config.yaml
n_head: 4
lr: 0.00833
grad_clip: 1.0
z_loss: 0.0001
train_tokens: 195900000
Each number is 128 + 32 x the weight over its row's rms, rounded and kept within 0 to 255. Layers, rows and columns count from 0. Numbers have three digits each. The size before them is the row's rms in percent of the matrix's.

# layer 11 MLP up, 1024x256, rms 0.111, rows 160-268, columns 128-255
101:092117109109097116144118107152142105132113223179124081127105151142153118142105159095135143173136155102169139105071147100149073105042159151161099142130107128144133154059114118148159089140146128122079156150120123083167107104169140166101112130060060139024081084079112184159144114137167148127151094160143161171129165134171138110139128091124124130114146113109097141166086104102109155130117
090:135090146074185108133151123151160157081139131158157128151154148187140148131102162072141139101113130146099131109146107128155164176122136097109192072172090131114159165128117143136093111201136147091143169140119109153137133143124165135121122177132112105120116124133104098169165113155124116124146149108070139120116123087115137157149053113119022126118131108184112085121110153138120114109140
108:093143166183114085132150204133102173129116111125161141112071111104142159113162176163122107071164093104142123138112114142128128126138137125141141078133124150180132135067179111129144165116179121093119162147108139154180157072146124114107194121095092154057154122146136143087167153129111121113105142141129151159103076094109142167144158056111141163145100095157121182180127117112104124095112
101:199158094117176157155160113123150143126138124048121162175097129113109081146148154118084156109121128133114088162155098106139152126103087197166115165103160143089092095131172079116190122120135103145124181111097123146175112109173106114133127147178092082178142126123126138108117102099153134112152173150104119090076115103115151105129112167141094101098112220164084176144149104175088122122127
099:121124129071166116170148082103134135071109173126127149067141109138124063145119163158160130120157136054093126147156176097116049117113106082081131133100150121183174122112096177099088148095118154178149173142126137133110121114090130172144100059094107148103199140157072189123135133093117130116146159173150078187157118139084122107140122188147129171148092111122136174166142160123106076139154
104:101107177145124082122163191143132075119132132113108162124080076154141197124120054146073175120145140114092188159104148071101100112174132074142160112174115139173166083186167144202147111136060131133072088092154121077121090042056114143057174099138110107137122064123140129129174086150108097127107168117163135088154127184116083133157127133099168111126132136175148146129098145106130164140145
096:154135097138123145119137182101093090175157097125141097184204071171060103156143110103142150081121106154113072130084173113123122131096125131113165150138148119103080154097236137156146183081192111132119128092106157106102100135104089101181117103063153073100130152132154144121154139087147087167122133100090122071162115140100129218138141106112176178137101183102180172122099104095174138108100
101:097104142121120124085125112101101107137095126112148113114129135091060156161137123125120105084118120088133137094140162155114180128138128103164143111139135120147124106087145121146154095192112142152139153091155136108158143121134133121156088142118080116083182136136142207146067152148090050119088149130098125128123134142160103153180132171138085168128124080095123149153094148149169101159089
104:107143158135180142138092148122114137120127139165113186130062091101152148178126177189123130141126068128147171111067103091127152065175158075103139117141168108080129126156101137091183151134120099155102084154169213089174054112166178189114112130070118105145165107162117136094168163110096117172119127096097144141134174139128132101134159102165070143163088163137159115092180096073102111100132
100:121186157115110178114122159140103197126081155138108120108156065116142141145096118134104117143181099122161077185088106097103100114172096117198132071115149098093093166164105173193089156122140129131150124076094106082067164165109167155123107197118183141061145134117122151105156139119090160120133155147132117147118099174151193137091103150128117150130133159164134136153144111123205122145212
105:134156057095055167123133132176121122131136091147194072092139128231134139136128080123154103190159157118127159113131109134166112079181147138136102128202130161086115074081172117088142035158139087090166167138087117103180099128090127149180112128052120106089135135137118105146067124143118196142132140155073134090151170156067146096153137139156133089153098130076147094139119147173152117089046
096:144179093199144164111126129183154145112086157164142082118093119178080128119112140100156103124178201128149211131077146171139055086117136161082184048116133115150156094091122189120123104193095129179177141097132112098111129116160118115137134118102109180123084068144123140089124094133157150093117127185068198147142105089146104082086204116178139092089196148133175126180104180166128087113123
102:079146121123105097111155103098101176160158123108065128130155060110106109160179100180138120110153127127121097098111093121133095166156237164136073133124116191160126142151142129168151143139133127103120110098095083123159140114100099139104081098153112103114114167182119159180075143065093088068147138099119126127104139147131091134122164138226078095114075190152101075149104163137139161149103
106:129093068182141123140180106134067161116103178094149096175077120142105138115125105093101105037093179119131150084120139167181125110145138095031131123125172080145152083098120128109139078172138111135126117090112136142161159164084142123091127143088126088083100148110136130112133095154112157129139118189060134079115156168098173140125138200171143190040108132104072145115043119131103081193151
099:097154113176058101118139158100053157136167170143117106114133116080147161125099101151115089080109130157152155125139078117107134069152103146100114129168135165093133177122138083112110175146111103158092152095114057164112112099086083155095173135040080095143105142086110126174106160179133042155118130200155165126110177133131125096114129160132115112118119111110162184080150174130163114102123
102:111105159129168143081195114107178152150135152111154087157149139154105112126180077150170125093184047094145126169128186127094073206124141165142144153154133208121134105107153076181132133127123078067107090115106157118151094135136104145148125185131150108115174164149121143163177145173108093103131165159147117143173134105147085109094116159113050156166105128107166144088111173137054129125145
094:144129166123099145125164161141126140128099155078167169117139079142102183089100092114154102154186126103125178183159098090158124164102159105129132164111107092154118120099195133051094078095112084201143136147133185182168112165142135109182152132188150100115077101084127142144154163173153134157080142147120116079120124129111162155136044113118180068130046131156081168235114108087094193138133
102:171168126106089105074137119152176086134106118168150119154114161036120119128122093134124105093118085152089141120161076171070126145095147158136153127148114107163148127114120070099135173083081132106162088129137152053168180178157114112106138131087144123083133091175165113106068205149183099150108173177093091105166112129163095132133107132109071146113099103088129147102102100115125102071101
105:120131157155162114118069153133102146038098087107105114157134099161122126165207164095164115109171183128138073114135098118124096203094148130171118094184130155107152104130124159135042131113130103144114196132064109099173127124126119170159147109164087157127120134127134120134096104137083128126175133132155096163099110066187207129164156156069077090125157110191164150107139124110107140149118
098:126163138131124122119142134126068100088130109164074132104137126113088120172106117101105080173191074093141116162168129150082116088060137164116104187167104169152131122121134122106130108153141121123121182143112140117137104159157153087096123190105128171133097083184121123144144099147123071171108195157093137155086104119212163058158104187160153082129149129086141132121116191097085150118150
092:177137107141149155151124122182117153101148123171144066142124207124148135055097113184149087037164119114168148061059100124086117103103093117131155106133116141159090128116133077100128134140093102177141128070095150107121214124138096165103090107133103149187139150068123122179110176132151125171093172142128112063084162088076130102068120136172094138111172132132111186130111148170097094164129
099:119159144158086134171106144144099099135118124106125165119077083123177118152132078170141133105166131150121131117104105138143142118056158132110167164107115174112171123172129073173101069163131153138111142143149159093164141134096163095136140216115161113129138193133126113129122068048108118149122120122102137142138027154171105126089063055128082088121104154101131131067131101123160048103097
096:144136160160105151157168119108143170054168094144126163088096171139093170128196155078155115119163142111149133174161197145101095114130120108106062120122175143112126131151088167090118105175076120145129166099139091124088134106081111104114114147103138083167086151134154147137178083148155193138097138118107104084114147090099197145044141081153112076082151187152173085124127145119109160115104
101:155162129103153129125173147104129128125143057096139072138101131131119071103160092140064131137109086103154154135140171075121200124238085142153152110087156124104160106109127140128076085128084100133127167184130087191121111041133156101149101148129124114114115058180060169104069159113166102086042156129092158104139095157128121154074133142163101105137101080088151105149104143091116167154113
098:169099113140157143117151104114139087113116104139169138089174121125087115124056124168125107151167108145147104218113159177173126101135104137134128110124132122104125125074146126158156142150096111086152137154104077158100112108126105106094160097115126099142121115223139164186143130108130128113094076163111143118142133113063176137119136131110104120124135119159188122122182154081127153121128
113:164191185140153213140061074113163148155087151115137149126184102103126075113154153147123151093117158120132130175097174120177123216175111128173172179089128092079106133166128095098098145130135125150136147143050122105139148132127081154169114143097109117124129184139136156134131113154145213054112122112141167041149115102088100144151057093105104123138077123112064128136118121097141091146134
094:096092150088152133144110118158232126196129123101103174090053185100130121136131056101131090092149125194155161138121118181131102111124205179214090121135150115086061129096095081136119180134132128163109111113151131118069131164108071190181163132128150124138098134127116184146139109117097136156075152144110139110150157114094138143100137123070134156133111104096106157120138097065125186101127
094:101123077105140068114179078124140148131179180101156144053116195087145077120130074102131139139161131143145142149140092096133139162112143093159122139109115141136098112155172108179125132217165039109131130062158165131131089120087146124124156161126144175104137174104146136137163103113152132150094109146178118108155155113063142061147108160157150099112098157148158136151153158099128124109070
096:110143148120152149181115155078095127145111083148179139073101155130129081145088163105100108109128103115180139141197114138127162115112108060098129131096079128056151226077125092165109158139146124164204156160166117080172139122143167085101106136120178099098195109132172164121122123179133110144191169155162151114154120108087149121159109091109139099140113122072079140196104122108132158171051
103:140156151120134161115135108112096122091138149108166137148074070146109106140158101068148138122211145119165139133153116165148141166192158162190120171138098140064126171170143075111078113189180129098199105098120171138151165141082110103133167154087167139169137113102160147095089091152093152085152115102108115116044174162089133150041146158153155152106134167142141093141064064091087124142144
102:166153140118150158089093144118109137166094103190081150119106094151128129116150152148062104105141156191118128158125152167171138121131147167096120102222143166115090165156165178072181143098161121118098150140093152093181078073125137192142073166134101128152079119169151105143105136113125109138104152128123125132147092098116134053130113133165082156162048114125180148125138167069125147132142
099:119146100217098148187176105145127135145174136151078152066134152113132118105138178143189102119146072146199096062140139149125133090107175168134161147127047164125147098122166158100115088146135163085065198103091143075165083119081120135089182132166176092111141116044118153127086126102116152127156160107099138096154178149114166114082192117099106116142130120113182146111152149125097107146165
099:146140126140126135173114093135100112113141136151155164117135180124200151082165092105154108123165160179104061128126119129137109142113133146145118120122164161094183150091149117142123138117127041131171182147097128127136140150146212135138124122102130136124172087045146133166090082085092095122115135154170096164115096139105153075131123149074129184102152114092071153129144156112169072137121
091:162088155082133147177176150153152154102117122088107134125154132169122134139137132142137085126143111074113134119154151078100139090196105159132111113132200122109149210096117185116093118083116139130079128124130130114159096117113108147068057176151119146128123104163157084152156163079119120144112118111153147094174142146083119136123094137077037078152175137095100048114089200132118122168119
101:118201171165128162134183175086094132154109066142163074111081135152019100135129117124082107100034097121085131140170149109128145194156148171183211136121119159117132154115144120132132092135154092125122150155136144135106139155098154147059142106160125165128089169103093122161099080093116085200097141172114166125140152106130186097136131118135133173119142085109168064118142159107165102120137
104:126098128136113185156115102119166134129072097152125132159125096152137093120110122087117105109142127067176170107077147168185160132095086108142135144081114127119125135141159080103093198096050144079142119065178134138161135129121141095092165103070103126167053144062135147147081098163187078152173087109132198096110119113105171107166141182137169154109152094106130155134144153120083104088143
093:143098194125156124192098113080177164195116136106119124150090208162184086158137133118110113165147100165176086115118110086122077132133131111157189107194081093144147179081194112055095137144099098164126085159147125142128106132111109126182115136107142130109105160115089124161103079127137084156176156190115150127103143119109141108144094139133139109117152144070163101128087147184141186114139
101:097158148066135196109109120119141129157143155155118139114128077098125089107113113160122137093133112191088113159076136080126132196160104131166097131161132210110171098155130112125153093162129117168167138119122145120126091146084087142145151085082111168169124121169151107114156127183091181177101154137085125151115159173134135151159162126134116099051148104166134154151101179129131095111131
102:102155186063142154198123087143131117064157104147140097111112081110121228125142103121165129151143190119116136130105104098137116107156079164141114115104144104118152123101157165131130170142108169151150141092116084143127091113095146150138157130106155177120073123144141111117104194134138176140110142149087126089191159145145171086148113140085119164152132158153146140133096123142135118082154
095:142154057176089093106131120151201112089144098120184135089120138085117130160134099136109139150082169129152130112166107140184148095120145190093072141156168126107105131093143105097117138127120152100096141150156176155149132081118166100114124143165170137109139109117122159145091093139163119124215104123113080157100155234126163066118139159159125161096078101137133103143116124114089175141137
109:178118125124121120119128150181110149086156140119146054110095101112114125138127116117134118155144135141082191125124103114140180156145143038110141229185080117141143172169160077107117121152150179144175145159166081126150133100087086177103185167133126070061126108112144108180121125110118089141215181126064154121141130097133149153114077137097075126107129110137138171099167158095142137121104
101:125120143127121123185175112109104106127109114173154111182179166153145157189096126156122111127075110126117153090132144147125178163149148117121114137118171120151171104178123113192177180098113105052081100121051134167134137088142179133126106119109141152125121102122153093154127130156121116136083101087137121152128138154092119134124163113091070133139134107096133170044135124144093123119079
097:117111150110138070084141209162115075131185104170141030106134131107132151176143121142069119097139069084139120121154150110130080192150152129118116137081142150140100146115139116151102121118091096131094110130083138189144077156138105146115048155168103075045117114209134110111157121132125123128130147125130152112132132173177097139066150112109175153125107126089178133107161111166130089195126
102:127138141106121172128137146136140084104126093058076109085181142203161146099114153156185164144170135112160119188118163099141147107127104127075116115066145124160122139081136150157158172114115100171126158068105146142137105088163205108190141089064169131176112100051173156104140176112121120110119085165165150102091089070107090124117091095077109137150136102169069120156152198095171165098129
105:103119142122116140137164107171195172135100145136150166104170076108192127208105179143180104138154134109148120115117123061117185060140151064151177149170108103138136118167104067091093127147066177082147107145109114146084118127134113112137105156148153114144131080153159173116117104128074123153208164134065082135093116071161132136151097137130139178146139117062146116083114120197110086103125
095:133143119102135149114129124130127140172089161119138113189093109159124105100112123132065164132156133099175104107130079134127111168079090182153121102134080167101115108142085126089159129094164152139171134092144138138130098112169083137154167180148126136086134086145094125129130127082100138183105126189101157117121130086137106142090086133196144137089068135115147176170074187228126132121115
097:077133151123129143122196186154143104100084168098137169122126124148110128147147115135127091100155069143135124075118199136166100103142150137102130139152182122167123146170104133092190059118155098103122163137098123104148177161154148133146149118108159058084135137110121186128073125158166116100125194113123158172108139131148123130124132178123113178142114129085146116090083138105098059189150
097:172138133114138160127135168111080160126092131126133148156123135157138122103202078089142121150067156103085172016117147108112116144131107158065089099109149184130107104150124142082121116124163107124125129118178112123117125085121151139148123143100198097131091132114126138116130123141113088090169155145112153140092151101068134103083139138202080132150137140172100179090131121128122096191139
103:155083039147145100130127128109033121153123194125151047135158165157101140135141206145153168109108124131152192114123154124143059082142029186133075181123121127148124139139094149153151130130104106126162071098140129164112134174072159086110157128160147159147088116132121140080187119126086102160141147126120143093077145143106129116141151139129137139177160201144129192159124140132124067192103
093:086172152098117152072170183107119127174133145056167096123130107129198091167145139167154161153113119098201114134115085092108120073114140136117087059113155138088117068147167153144130123162149194109130154090103146140146067127105118119084130060132108152115093122098130142121127136178118095138123131102132159177100113133192118157169094086153097062082146159162115132114168192112083142084084
098:088150141166203130154120153080126114185148179090138140086160115131136095101207098149124135122164153076149129175119103148104175167112052073134084155145109135139128080140109155125143134170136140122125145151129134073107098118105142121156152110151169168072098163183156066160141098107074119147163159153129110112120113148115109138088084159135167124150097100127139144120162209169174103135161
103:117125118098202084156138144156152055172131123119122139095118122189105125091125135122114128189156102201159071112092111123145122176102072041120174175049143082161142119133159128140129109152135180147089109141077116173110150122178089109167115194152145101088134118134112157116132068124160098136075118089128070076122140127115145187131162187183134095099035142124137084075137157087124159134092
098:124164100171153098145163158141151083105107069126132102106059131102166125162123108175157067192145129046170119129147099117142131079157154108161117130066122121127138074127110161122193150137071168094126149115110166118092113140145088081076113125122157113138118218118157145201129172082122125176107169163096136126084129152128131164096137073149166165089091114142108212129154097152099126171074
103:144162038096133172110115126153195092083062101219136126098164157065178122082116158098140091134168077133138162141115043098126148095160164139129144128096138184117128108205127158176110122123107101085129115106136151119144130121104165133106139121142154119100137118162112148175082116140144119114127131150098076131094133113123155078141102141137172144105103131098195091089148157142135138159114
099:107172087097145163123136116155146120147115139121095170116150156110099153128159120103189150136126204087084202121143079148126105065153070075100190115132099187126117151129134173081180106174120208186126084160137118154143151097073139109130077157129161094206169135085145147086124108125038138140076116166126032139119123131098106120124120112141162143153099164099155128096082038118063127135089
093:165178113080115154157141066102117128148150098134165138099071136099169126161147084139132158141104136114097146157080209080138103108138106146129114126145132166129102201110180114093134134139098145143120138156067115092184128156146105111064112144152159101140066179126143137175154116050125077121124109128062151086066073168095125164174179105167163138099116141178147073205134176124115200158118
097:095074062167099105083147109098199125172128080146116095156130135115104127141147097094145168084104125146169123150090143177114145066145129117136093090162095129133170120104161101129102130114116135065161056107165136173110142092153114175145146107110127122172206150154161143105112103105083124113124172080094112113125203180130145090145117156051130173116144092178161126086134156074094088091092
096:146157157119146207087129166073147109105113130103101126139209067123070147122203104117159161137135074157130151177213198097123083106093097116146113119151159097108057147137122159124101187110079144143091144154068084089131110127152088169106114156148122153149171161166165177142094121130124107165131124152135169126074104163109120088086128133127074116119072109143175119128100121097135180131179
098:160078134179133086118149136142111156103143140178168082073093099065128127086095162111107104113152146059131143129106082111138129151155117092117153118103128148119174160158157061123234172085157174139129126058142200100135135157124117109126099127088109130113144170169138100117103100101069108134144153111130122155132138106155126135126157133107136092156116147166150107127117113141129093134180
106:108083117154112103140109126114099099130148130127144069114151176146122119150133132108128158157089081206142129129120165107173120106143077131129189194112089108132090171110130113128209121130125121118155162086103117117136158128151156165151133148127094165146128102149081123145135065121101116161106118174093068123120188097081102069130192068177096130112151092104149140101111168150046130166156
098:128147073149187151124108156118091126130145135101105100099084169121158102171160128078140174130084163143144101162111168101162200153058069154110120174136087173143148138033118092157158120127153078087144121094132177159131103146114080110069121116157127137157091148115089132123147148167181124134032121132161121102086085107089108153107170123084180114108114137122117121128163085094185130114139
094:121146121107160100122061097123158116093127187111196123091152132131093120101077146146145120082141114053112159165127116146131153077077104126106167096124182140106141184166158124111129164125126131140117157172140189173148178099098134119073137151143080125129162141193143139088131130110113072115168162141176178119137161119108070135144136117089090108136120188064148042146176190154121125106074
097:110159160130175150169121089131096100097071111042114161113124093116123146134161110165107142121150112108094175098144159110097124126143121155133111117088161121159063172160144077087121105178075128119137110128090111083142090142102152104152110213161160136130041163105167123121111089043156149178135102099111104148107174088106138101131122124160100149104097114098175130142173091163138157103200
097:085121118091120134102115160137080130131162058179186134129114167132134153175116130117185081156130189112148150149126089145116067122133120130084191154128072145090127101115178091146149111118169149142099081185137122085086121050086206149130182147086135132110128111188158163155107133065104083086106119075162058112131148168121113152123112138133138093106120152142158163109152108137183116087129
099:082126166126126126126121142147087093084126079133147096079157116155087113139128079152078142160148114099144087128137083148096123140181132082142113182064149097122205133131187146088112155129154074151166159128128155120107130130078114078145119104091164142162136127137160159129134138125150159153150118127143127094126106120092078114099092167174142160127137114175079186116154103211163117148160
105:107190088126105135127156127158096103163099112095088102122135119137091078130094171108097170142138154078131172144204140061107085114165195138151137163135128080092134102130166171074133117101111183163124114173113122048098076080101207119099086136151108127135131091115151133103115089144088112151123106172090166118114179091129172070131131176136127100138136069152109160079161141131097112131159
101:070089093145113125151164165124104115154132091187096094135177121096132110119158157148118123104100087130145102109156155124147183127160149111138126150151147110111151122175150143110104156173068134142173122133123099123175129167103078142069139140097169094209071091121126118088098114144143158148127078153085118081162150139151069152154101135153153124136112143184137133130116119181110130120100
098:089132062110132150068146058170078155126149091211130138110137134148123121166074093176144076122108114138129132122096140122125153123172157148153141137129130123162153072116108117153148178106126126096103121200092131176090108073130169157123141129097157175120061115151104162127116114130087078067143134072137141107134115074160115140063105136214155141079121106125100118100132114103133152120156
105:129162138081176106127155144136112114162074121096090101078104131063164092137140136111085202081121098147128125149085109109120145105147154119139134158181090147079141127147163134168151131145133121119147106120148134066134144192079150127146076108153129150091059112106130132204161159194143137097186136105100184182123080108121156144172211062161113161131106146113130118154175180150093120157172
102:158125136184119093093161106145107147065130175113106140109125104132104142094081195070122129124127067037082105204168056122133094128155146108129146109162178102145124114138176079070136160142160095148146087105094133165150155093099146094149083101175107164101070104133109158114083114167179132157164152113126150138134085121125099207127137131173160158058078097127163103151146163145116143149065
095:102115133045093106135135116131117095091093138163131120110154109090120142138168085112103125151120162129114096094101076077116174167120145131073147142179110169145068135042089089100203093152132113117150081160115207149075152125093089176085117188080119121117081144100134121157171162143151162113131179101135106103134146205085167133095089158064129095149104126135160117098101117131119143113110
100:138111149122108160099077125123143092121092153161088101133118133101149149118076106116112161115155154085047094110155081147168133177122113124077152098161164099168110139154151194103149099168046141109087141150120119170140168070109132145143159121140167129181180103078157152127104151102112184175108129177092202214155124134082148122085143165115084087096111098081066195148092112145109142158116
097:124143101124122119135126126110070075105046051090135101118098102103111139143148134057078109135123170145085147174140132117115165190125118175170126124156123193119150108153182136092108100151152086171114141153099151126140085142103128158105105124155144125171157126118072148155164113166110099156130120152145106117121129126167134147101148101062109122154140137124171160100116203122071101130116
094:169125064143093125144143120209143147148055153150137163070108089151079131143193146110183104101090114119126148129142121130162089142129156156166122208090157190163098185133066111113136179180069135124105143093172129148128104130174140148146105098169105118143170060114158110057104102098165123138136165178099062112106139120121108148136143141124151113131188137102163124081146154140151123150120
098:110099185155116199133107062130075141149103088104144102125137111165152100094190104153106179181177103120070142134103120096150128114113083171162177143081092113085093127112155136139075154172071111097153110115071124089138168139106084112081089144045153130142123141144123158145132145091213108118128180131135142144119150072116086114226144157126115151131106163112120151143126166087176118157047
104:130173098183081112104120110160085164117158133068135082161116134117136128122140168145109172104080187075130144134080119189147124124087175175154136129047123187180148092151152170077133140128138188187137130137136123081081101069157106102091121153110137107126123093170110207124067159181160087111137154154175181071164083130187142140149070168199109137131143115131130130153141071108178118162066
095:151154105118132070083165080119067103139184137150088143152132088139134160128136102107139199172109062170157158158184157094148120116109190165061156144132110116134137141138122121069137126130187156167142173186123149076187137088167142098057093176115153112106144145142146120143095103175124113090139177155097061122142057144076106170152129126155185128116137081158163093166120106123092089107103
095:067164204135140107137175207133149169110111102108127080067180105133102147152103114118112151131142128116123113154115064139160123127147128127066141208146147100100131145155146154142130097182160105148106062113097106113092148077114107152177052085149196160129102103181152135133143122116220041098198099117175159143121129089149094123162140109147128135125169148084140106165111168035143095126117
095:166096111135188121123094163159130186095155089140094128125172100146137074151139128201123176191166113134100141117168149177093096115145156126172130138164102134135123128055162134083129055199125128157162130125084166102117124085162118104080102095097100096144126117145153150129133146117076091143090066096142153159135177114095088184121120176126143128080102149111129133083105114145115137111109
096:090095110117082216126188116173146159093118110079098154137085108136164102125121156176122093135156159106082095121165127181138089114173144111144102159140137180139093154091140159099197163154127095173153141125146123142105116170119126191125213149125111132108129126140163131141166092139117113134147106120128127124157152151096093108121187114176094125145133152158112117137135124144090159148186
104:129155146130094203119111152146138204095145147148153095105168148110094155122047195076143090099083138168172106123094126097149083089127238133122130110089076148115116176138121167150054160126127150167157138137131154093150127146087138137050216163072102140118173121100118163137131121109138108074111096112122069106123076101128110075167145145098121144153169102113129107110121142190101181142120
096:138124140101136117090125159152081156145105127126197123111107142141118135101166150112154143090028112182139101059106114134161139108120114180118071107167140166133158156123166144159171163143113162158064119126090150106139125143093090076096149175097134147124109100158076143076106156134164117151093138098114078137152094129098075184178177135127099118119159104147113141152168129117174181164152
099:101097121113151080134137075107151153047158086146170211131090110097134089156166122106114032117150183177126088164133136137073064123161094121098071138119094083097152129129158144079109111172149138122151108145138191120090121108140112131104108113078113166170133136161146116173118151175123113140117185138101148112118144147106072107199120137131142115123111090129144185118166183122168089181106
102:118143139147126095145110157077112117102126080114097127064139157130173112130144083108193165123096149123132134129117161104138183089164144114127092102123134145129096163128064154143153122169121059141134077117107134098103146084048096135145111131061067127085141051100146108132125087157108127157119132200214157145134205164153095105160107094106110165065119148104143148141093156133158164178118
112:211109134142108161130147167106088121085127113074192123135173154094075095194096126128078098136146135126141144138174122128130140112107102150121114064092152094144114067179128114096104160150150126139122146137111191128136107080075160090164114118182157094149121144089147143100113112103140097138140172164127079078172142135162146147191163093095125141167073127045132215140150096214067148151138
112:109101139123207151120123179089171105119098109131066143105160137108115100135129138113071133131131154103136156131115184104147170105127133165087114097160143132115173152064108148177136144105159153152117125099087115160086075062140108073139101148110151135131122126084151123078144076155175165130045151159132155157101151087116126117136125090154126153063147120125128184161102132079143142134128
095:153142141166189121164154146143119138166122099087158160108123095098106075129168122134111115071154074112093151152138100077094088129116135140132167162098160141125205152099109115039145142145170138169097115155088138140110156084136148135154106098100109175119079086131133145152096122114118157174108091145129084123143157163156121198117111144122151062116128139133129121129094183137156140185163
104:143139112064131161197172163126116097108137099109162099138149106146094118104156093124122103160160133121087164150216118102112120139115126135133205130070115105095146140119126145143172155162127144095164175162090093112081136094173133051132088196141117112156162136190136148156084125167137098096107080126070085148181142159151165090120055096090078136088102136077160166111135183121125162072151
100:132116122143053134088138108143141130146087103155132059130093118123142160107128181178125133084173135134101156155127143147178168078083181092128157182145112127115121119150195178162089105115131097082149052077088122112110163139092109128180148087129106132061119135115124130139151146162086189113091095156126125125156105178087129125130095112139121104123155193104171135145060104165140106108206
098:173132130087135139183087098129150130164128125136117096116152170121136105108113204075101143117127121174148163079124134159080168109064090129102156115114088166146115164142118073128080126191113095140178081136120145117115117090139155069113136125115155107152177145160115141091131103116090115121071154162162137127115199189136163138107126070079131117081115105151103174163107087117159051133159
098:077120174127140155131116100189109111091104145143067113118116103132163122099154126116052186089143098121073174160135115149091129165075125089118096113066134134133090152120140146135135127156113184163203131163177119129108107189104108160150122190090144167169079196104106172079085137150168166154082078153117108106152060141153171130113146158171063136144093106102146083138142195133171138070180
093:101134081110129096133146192124047125127056152107149123132121141148093098128180126141076137125158182157089176047154173078131101142086118166097127141136165204073082165157189158034125144125073143137132125110142150117136089154108141125144206182145111128187075080161157113185155107122108142175139121084098103069107105103137083107094113131141106131156137128142170096149149177150154159158127
094:137067148137168142135117073136120138061113181172122134137080079140077122155136198130193178106136144143114105088152143094131121132112136152161075187112126150101125111139172132165186126128133145113104131073129162132205141083102130066143114114135103084088113154141198109137129107136109129196146142152160176177085122119053093087134152108152133142095072058126135150163110156154083093170145
093:105114108155144079105157145138082096103153107125159115146074113123169145152140113083092052146125166153093129095147123144140123098151091150150126128128098151162090108056183110149096135158092151151142155102126159136180147089114152078171160149142065130112186077121125147102101110139113107127087119120150139087064099181065123094105071142099089057179157140070129150094161164113143110074149
103:134133162116100141094152125086099132125158143140190106080104109100148143109148093182120132156160163143105153155189146130135123128111180142151166145155113118089146140107120195101096150128075079119162137091116098093194104122122141106139140129137177156107152106201083157118108127097154044097118093103097128100115144097088119126124057137130196123144139058058109106140131115145074084105147
100:083155137141083106182232107123157171090151124115117070141121117096106092177094084109159107157075160150081152160131147143118080150070151110115125096066123095111085159128102078065101131091145170137164167132187109098102109184114153138105097113139189167136155126130114111102136112167158111049123175193097128156109135175093142166124168099168143124098104148083131183116119112124127079129113
093:045136074122107153109122124162188099106146057126163108139139032147109147144145116147091106098127166131116156117123172097148109190151076106137101199125114158145091109104182136100159141143183188148193098145099109040152109177090130128114145141087139143120151140184109110144148148118150088150174155172065153117052117111127100081076096127116153170083138107123132126099127082063112153092145
095:144194158107131117155078135096125147186079148144145139134107154105135123129130147061159134133118123135102122181146109172162106132153172132146107161132112112128160128069146173155094107115051130159137173176108133134076089108128154147150186149131140112090143204138124142097110140127131113092163058123108135212127136125180109151074127130123114190120113174133141099114075136159125122107056
101:207117118159115124122144157116098166093086075154140161161109115115121160154204070175149133072133123156122137180122144142147156168093195218100113106193059172137089150155199106120191097134148140151111107098085095103168105083121120100104108141109145172140148126097100109076120140107090140126141161095127078140175101126128124150126137099146151075093130176149168147167111147065140064104090
095:095145123153148092131151079122091184154153129168110080135131123105120116169155109170161160142153162105139093105135104145145178098105167124170124174107160144092127119031067114142083114180122176148130183150112151134128119150157127076148092140071140081134109164154152096162114140087092099130110096115135142161195098154064107121090108126066130098134201151081107097111192173149147159172112
102:122125134171105123101133116123164164132102141128132157103126142139119114136152106114092121125167102140162110089144113114083173123092133134117139065127107087168153159191141115152132129129228140125113224184117100074131089059137137121146101127093105117101110082117117160132119139126121116140132104134165159093112144117132169156142140186109105085130113104156123175111089103130084112167123
101:189106175141154076155137173132113140179111099080181141109102125151147120090097153097100085124154084127153179157125113097178084082145123079222147124155131112120148104145101077094119085149063114137166149119190099076159103115180118168149078120098136121145099101171111184141179124088112141127090145110090198098139115184139103135124058178177081130088129128210091133127113120124135109114184
097:074115164111154168165081118126130193079106171126140071141121118142177119178092088143099119073153114138096128173102151095141124132119183091074158140080189128164134191167194088107087145140080082126161143179156080131134150169132110100150115114101163096223074125131150102117180164128128144140094132172115064133151114129153110054078125114134141051149190126054189098164159155226066156146155
105:127089141126131183113167109130076164124121133139135113140169080155153086153171094159151093127099173110130128149110122148136105161116144126152124104128102175084131113087142126079116209146144087145112074126153142067103091142148122175101119130140107142097175161117114145133112135153166157131179166123181149125157140146100160147149160142097088148160114148112118097125110128151093145211047
096:102147166126124121133147196092109146128134123105095147154118174069140182151181109130128132109101112099165107173073165132116125118108092173201077083138116127223138157154140137115134116170161075114026190135138147181145092108155198164068114141101078158114154124116187124148158149130096108139132180153149109126115141117152118110120160176134135097104142091148060142156126136104086131062118
099:152144146123119162116140109095155107143196145148087099148106142164172158137174152177158117142148104111131184126141144073115139152156109183125097194200077089086137091103160145122147147153137128156159073126134135112127105120081109131137138158119127107114191094117113178136188114081145118197136078147184096134131188152089141137107170137094157073126118106150142136113085143101134141123083
109:154158147084154104104173179132094097072136124080149105074101162163161075095126153091135133180122077123166145114079130181185137080120147163073121122169179144068133132170158123125137165133205170219111098130076095066129117095153153142112149152082146094159115140098161180139119132128117104111133152130114077124096108135145117069100113240141168163132127118099109145204195103114108149126121
101:111151131139084069154146113131106162090099151129145111137119187149171187156087153133165151186102097105138158094146113182106101081157093135175146108133118119143112137089107122120140136152177071145176112143127112103093131073099146106082143155144140118179160125096172132149160096099097170104112115124145053122123183134152108107118089135123142128128111184145097186100156145150057086168164
109:157136169157122177147172129188111186099164157116160105086096080134126151182152112105162140081102129127099160100091154165109176080159166154140154149142101118077143117174155126107183119119151159126131122126138189050122080117112071137143124109115083109084110096105116080115138132187115133112026126110116077138146130122115102138094108165082153129121107112061143137163125118152095117141147